{
  "head_dim": 64,
  "norm": "layernorm",
  "positions": "learned",
  "qk_norm": true,
  "init": "orth",
  "init_std_qkv": 0.051,
  "lr": 0.00463,
  "lr_mult_up": 0.661,
  "beta2": 0.98,
  "schedule": "wsd",
  "final_lr_fraction": 0.0,
  "steps": 5964
}
Each number is 128 + 24 x the weight over its row's rms, rounded and kept within 0 to 255. Layers, rows and columns count from 0. Numbers have three digits each. The size before them is the row's rms in percent of the matrix's.

# gate: layer 3 MLP gate, 192x96, rms 0.116, rows 91-112, columns 0-95
# up: layer 3 MLP up, 192x96, rms 0.11, rows 91-111, columns 0-95
# down: layer 3 MLP down (transposed), 192x96, rms 0.152, rows 91-111, columns 0-95
gate91 101:155113103113134086138150139128108109131129132112137088183114097099142138123071126118102113128112166105119184179088114104156107136135115105136148111129114120128139131144131122118108079137120159126149133135122121154177106140170147124102094149108140166090117130092157087095149140122141169095
up91 100:111091102133114087112139146156138151149101153163112136168160127137149123156103149114123138135136115142174120154128155116166108088147131108129131102161110145126091099125132087136131192072110102151115135132115130136129140117148121082125100120125140116094144132096136112183113139177091090158
down91 098:145161132067104124157104098110164125134134118137140134079099109137111093137144105114146126155125119134168070153112128128164127135171152144141099144088139154117124120121115095100103103154119091151097137143118113158159162142100122107150156133182122131119136176107115126153118092086134123158
gate92 099:128089114180124137140140136079129126113133144110098162093154063094131127113110111162138094134148116092125116118115162126085119159140131104150134156157167164107098141109166121087126158140145145119116114141105171120130160139134136126122123101146151112108096129135103182143126129071122096145
up92 095:096129145110093128124109121140100139136089157174130123138157194164144165117093140086130108113108143132137137142142171098157113121108121162177178137125101068143115121131143148099135138120105116160133143134109146155126126146144124092076119133093149105135149148098162116110084126123149135116
down92 098:114132115142128157110143092141099126143187142151073089151159129134107078125134137120127152111113205121118112141091096116117160135141095135132114148117147088153165102161101148121146116141158153128118146070147144127131131153144094122098126101145151132150126117083096143143123122163103122131
gate93 102:148149109130130120136125087112107099117175096129084100156099066157130101137163144141098131143158124115153118122118107133123117125121117159173120136130101124117164159149093138135140142130121169179183154130106117167106095137174126121137151090113089140148104142109108126131098105149100106107
up93 092:129118120115126128156131096166113157120079158087160156126075137097135145130125141123115123126101125101166132093126165100117095132127132144175110143146135154122111119122119176149129110150135156165106166086147153120135107146131188121160141134116139112113161153177089134096121134090114084136
down93 092:098132132120107090128103091132143122149185160189097120122133113107121149111159079099128146143119131140134110126136133121130180121091143124122116132126099157162120161124139112107157111158144142080141133154149090160122157154105126113108183081113138120171142112127130137113082119119130091161
gate94 099:142134162105115147121162141114100138156119116169116094141126073094131117126110114176114089103130121145131115149119132133146126125118164143148137201192161086120173101122153125134152122113139120131121099151116066105101127130089148116114144151144142132134146109119143105124112083149149100151
up94 102:122140171117150138134108132110136098134144076141131170157150163171118101140109134098123157117159153126138117136107132139113164128128126131114088142109089125100134204133093135092130133126122116173181144171112118089108105114099164117103138131105102118083102145136123117135105116156152098101
down94 104:130120134134111124132128155164137123108142145137102114132120111107099108096126117129129093136146150106094104131112151147127120126114141127082108154095174112082181117116119164161112134153100110125133180123138168148151157164078151124136159090180145168136127106142116087090144095128163151103
gate95 107:163124112131128156144142145094102110116149092140109159135143138125094105161124182122164097153117160134140138130138102130128149131143138167121128132151121130192124141175093151153129065107122162145144105093101151157114142139129143140143092101118131101082130084113134106086155147097137094124
up95 109:117139109174147158114145108126146117132151154096124145106150125138121147179095131159123162124126125123106091129090155113117086132173126105129100110136176139087122105105095121154144170171125122090128111148120152097090127147116113127153138099143189160129172125110121143117107081103148146108
down95 108:165113128155127108103094152102110149137147101115142112151092123127121129096105122109148095109114125166157125142180115109176141147146133133086100152092137184127140189115089184145136125136122113123140115110117110164100162119129108147128121073132103134097118145173098116142105141122142111152
gate96 098:134144166142138101148156113099152133119172177122133113137151116105106144114104117099149143170151128117126160157105062145141130118094150158108125135130132099122174176100091098107123095147082134120085141113138093127121100170146131117097140121153094121142170108098101117106129121115109148139
up96 088:120145130130122126069162132121131121118128080126121129123118133184090110152153119129146101168119112166155106141140119112153087114159103087113112147126178151098105134105126115097139114140132135108082157138153154129086155137074111117137144144155149100121113126145106187126158128124180112140
down96 090:133159108145064143101097098129141105139119105114124110120174089126110134126184115137121137124120107142153136127113079077102164129160161102175140164116119123113132127106085091157150142156159155107133162142111101137149155134149115113123164104134151143082118094144135139158117146126160120129
gate97 093:139112103128152140111126172108171111122139141139099122139156150067122170131137107131105118136130145099121128115164097139121099126146135095134093100108131122168152126157133133155115098173082179106104112141140158132064139149103120091103153110153160162114124138111123114119116090085103136111
up97 089:106166116135098103130122140093125103097077154119115104147122158178112081124145148147139133141128119092115143179147103084122153123121104154134125133129168127083141150158124112163157120091135133158123162135162108112096140118159110185133135130176101110153088138139113146141140121120120106165
down97 089:120160100163106132131147101115109127138081115096124137117140132135157109143130128114163117136153066078096136094103100101117106178152130125097157131141132132118112160133185140083117096121144118137128121129146165124148134172127184141177108088150115135157093116127110157110144115148145109128
gate98 100:131097173096141104158089126167167152135145149148132121109152134183144109106078136142094145137179114100142127136176129127099133136109127105126128131172139140153123144126120125106160109155094178131099131111132118160112165099136121106144158113102095111100132137131147090093139177114155147121
up98 103:142099178109181135160123117116141131132130139110122110122156108103112103126135158149140100112102134127163151190173116112125103154170120123156075168106169140149144119119118122173122183105081117179105106119157116113139111140145140131147126106099102126117119115125111134121141107083098112138
down98 101:171115147137152121133141125096101124131136134116156188106148120132133104104139132134127083094137146114151125157147121143092129137128112071173075145144141143094077164094138121091096155124132088149142144081095114128131168088167155151126159125126141107113115137156120120120124142117128170116
gate99 102:164129140162131149069145132086106138088132099151129087163121103144147108139121150144136117111146130111098134099160163140149164128127106139162163123136125151187113088110105113121116097132147121114126120120105161090118170142142103113130103067121133138113143164116134118110137137169112123070
up99 102:124101129118120149085117141089145111139149084139133065153112115157151124104107101119128147144108111177103141141170131122117122155138097131093136183161177149162095113122132107186153128085122165138159118130119133100131136149160152115085120095124137139108106126164114154123132105146127117116
down99 100:108132118145121110177059149129120119146168150110161100118094131191145130118120177118166129102102121101112142135101119138140147107123165118142174137129120132148149134118143123112136136113095129134080094150147148136095138083150103159119089134103105106166168115135138112138102097158158130146
gate100 093:128097130124133144134120136117082107119153157143152113145115140183140136090120099094063131116188138173123138164093140133120122112146156099101125093125131170125133088101158129129138188120127172151096117128168117135098118122145108171111151101100115113105107143133122115109147135152100140122
up100 098:101132130121119083152143150118167088130096114120127138147130112130089124113134066121179156149117162108171146147152143136135097126072114107119106150139127098103108117112125147137095112129137116147111167118149095131139140099121117161123126180155124120138096103090138105151196134103147143164
down100 097:090119109153101117123141119139142131111161129142157149114171067107097121119085161108190138109077128150180107141114075104137164138093133146128106145162135118110138144110131112118118121145113114093142163112128148143136158168145138150111179124137130129095106130121095147130170139115100116133
gate101 102:146114143133114127129128134144152135105151119124152128121061108168118175135130134142149120113073122127158101138147136177146082097127101161141088112107155110102153126146127117114126155179111136127095137129135151148115173161099084064145142154155116145168169128102150125144133118133142119119
up101 108:115156120130098110087138110152161160135179107144143092095106111151139119094083119130132148162105109180169121142128142181154107108094097134133125156139128128094165140120141116135128143107097119142110133091133145128107156135111073121102132141108154161132138091134127145171067128127128104141
down101 105:125145161135140109114122131123083155099157115160153155128126122147144161134096145187109127138128108126121136116101162141104106091142125118070201120126138179137111132092106162131101125101126125125087128140124151113101083093134104141144108150105166123114155147174135103147149127146095113110
gate102 092:139123141161136108097117154154098126123095126116090136116154094134089141121126127145123107137146137090139103134136136128095087129124122128112084125096100168161166127166134153146132126164111114153084127135163090170089115152130116108166155102173140123116146137106103108093103135137181077107
up102 098:141103137092112128125134117109093100153136185096178125100137138159105171150066146151107150123166161175145099090121125169132148134137097130149110139132135160109112139137092151115114140111138164103119101088131166088119123123116119098179113122143142110115150163152133122126111114136144128101
down102 100:160091136075120140111110134122119136137120139121155100161123151144082136161152139129115128135091163146149102168112130136114160112135119107163108143121109132094113082149138095144151153134146128130142128147083110147159166154078147129139114180102108127066095121148092135099107163130126140166
gate103 105:103101091120117148113128117114111119118105147133150124158145106132121095117144185108122144102143183157109149113096112110095099109114127127107144115149149136153124101159135139195140088124116112120144170142158160135114096163119149147067158082151080097116153138132100136118146116159117135116
up103 107:110133149081148131094154174121111093119130146170163142097145149129120121147123138113160111123067133101140139104098123157142141093139099084132129135110108147115157158153204149104126091127144119113142135143121136143105110127148153159123159116153175149118141145126187107115100161123117116115
down103 100:169148149164107123163113118118081136119092114140088158088139160115144121103110122128106136109131126157122067152151141161114057143142143111134119140131160113158100131118142076138118155093121113172135100171091132116127133149117152116145134158098142113174121120123138117156146140085119133127
gate104 102:132136113104152108118145146129119132153144136161117094079155098147171116101125105142106121138119107110124086100100177098140123135140129138156156102142130119163128103122165102130186118139150189113123103154125105144116129165154153111103151103127095153132133104107144156148071112106112165088
up104 100:157085113143103137154111183128137170078112149146128141162141134149115101135076112119138086107113143131130139144143094128137144122106159121124131146134132128129103137126156136121137129133161098098098088174125081148127127136097086188183144142117103122135149103093164116129115177134119114126
down104 099:133105094111171126112110205092130115110110153151098119077130155150137099127134159131145123110132100172136129118146102130135121108132141116140175165172121122135168118123163130148166107114191135119135104141111134128094156094114113152144109111113086132129141125141137130135080092129086144128
gate105 094:156158135140105162132111141122120087098143089113088134090087153124127130157129169151174142160155174156158135134106097118134147108138161123125094113148180149168167085120126132137103114132129131112130133101118145143151093143117113073122110119158094081120128143140124119114129123113127181137
up105 096:124118139147120145150100138139127129143114154132162137098110127114112081131146144133181157123120164175129141127105113123139121106081118116062129104105127095098127114120125129077150164177138120082133115128160143142140152119082115138120127176177093109099141110102117143083139106156131135160
down105 098:131145140125111158114122108168099121127108148118143132152127153139111153159124100094140114083085116148134093128166149160093110139106167119158111168106157137144133118115107123108141118106099132109124138095175106112162130136153135122133130146074130096199138102160118113175083163134104145143
gate106 109:139163141109047092085161114105136129142111137127140098158131114132095121141128139137130123156137083160113115144160129123145170117128100136124176168148115127134094111158074134113146149142174087084093107114128138125107143116166120139120149135148155117136126117099106143099133131161150109167
up106 109:170101132121125168123119164115125146152132138070118093131150132112115145097141157161135145133146140150168115131120149190080097119152120158121079116105152132146130151129150164166123102150114152149082119126097135100140146150070090121134122079143098134096133115124110121128153131112096132127
down106 109:126125115115083134083141126144109131123159133140131158121120151162144105148105146120130139136143094145116154125093123152126107125161166151154100137111161129140106111108084086175121104139133109160128141137088127142195149118131106162158125159122106127129081103050102139136155131093104127143
gate107 108:114148127123137135108177106139119096139156131114127117130113125117118146150143108176099102117147182171186137151110122106148109108136150119117122159133101154134123133133135106102151075133154123137098094094169112107179079129107126178111139108170123125143085107121112133106140162147161115158
up107 103:097107116123113144148120151106153167114066118085155122121126158113107113157164115134121116109123128127194140175085111125155153094121101114153139134105140098139135130127127101138148104120157174150106113106146090175128157131177132138123146154156121147107120097093140143136130101146140182132
down107 100:117104147133122154143135133112147147118171151161147100144125150165108148150083155118089127142129109169102113094099165131106124130060132135110129136126075157160125137122134191114131121102138133144164118128134107109083137107095157111154116120103144122135163173125147141148115113146124117069
gate108 103:125130128141161070135129102104121154145139136102087117141140096182135156134151102152122157164132113070135130117095135129109134141130082128130165113120096121145123114145134102132121106147131174133119129133162097086128139171112079068128169145133141150083128138136151105135099100092136144141
up108 098:168114153085142120127111163124118160118137138139129119129127120119171115134108122158113136115128131119094142171137090158139108143078101088168116122156127165095085114115150091168138100115151122143082087120123131162114141121159137134140074116128124126125149134103043136148121163138123126136
down108 102:153132145122136136146123114114122131138115158119144128080095106157145128116132090162127122144115125178125128120143131155155040124153092131094104140173129168140087110128119143144125096132164125121136137126097147168137178132141140142159079125105130137099162091121077086127115118153119123143
gate109 098:104157179094147113113134158088109183130123140119134116108160126094127150110158175106130098111135126113127102128116084136138138079133139156172125173112165123181153101165132121114130125104111137138084142132091132135120072143116114151153089119093153142149116115112109110127134132115162152139
up109 096:122168128148136089082126146159115157119073121112128157116117092143112113159173117115153149110115126114097117122089161137174079125153120128107145095080113095053117150174150129150123104109155082133128137137145119114130144161108127096142149120121104159128132141123126133128107129151155112114
down109 095:148130148100099133125133107121114109111120107135111159137092145109157098155105114066114133122109146091104137102158129150130171147114154111120121179077126115119127105135165099095132147155136135145153116149118087094122181137105135112173162128159103149158155158111127140163114134088126174124
gate110 103:115134152147164126210128161155150137108132148122127103168137106114100111155133139078123096145093150130174126099107113170149117155145135123153121137130138179122126112158153100092157130142103138102106142115138126104102162164082109131156116137111123116117118114101096077159136155126143137129
up110 104:101130120129130123146139130132140070096137102130105090111151148135140090101134173116134181142131092114127149165105133134129150128123128125118095123153147146120171173165117098117169114097117124133176119124185128163108132108177129120116135102106102117113084145176127146150122161081127132105
down110 099:103152107124144115121175117131150160128136155126119132124127177118121134118150124135153083106139130127157127140124150102152155126092104147122129118108162169138117125119100077067130099122110155132100161110142099125128149116138161189139109112105134111153125083082181163086114164118135122103
gate111 091:108135111175118115138132132102151156129136130116124115145132180101069129121096127096130117118127150147063142118122137139134129141142096172077116154141101082100159159129130102142154150150143134114141148120164156105146099123122095153123127086125104124161147082132168139113103186139149125113
up111 093:133140120109133125104113122131133146132112116128100173171106100134179120142143095146124116160102146062097112083137178167127124130101159166181176096120127112136142145108160111094138133143140137083130119116118134112139138104106115123141173097106123107123163139126144087120152098128109105093
down111 095:120139106118111137131165112160125137110155094089150129095091149153098113123141110115154162135098119122128165163131124103120124166142112088132104154103098104100183184105142138114142125142138153133132108107095165122117112145162066165137086125147107146146119103130117139115164140110157139172
gate112 100:136129112131121100129165130177171098125105179143117116116100116130090105113143119102204118130120152112137107157140110120092132168103122136106114142123125123129122146158129155136148105142127184138154101118118125128083137147156118123148111152113134105121118112088129096159188130082158173153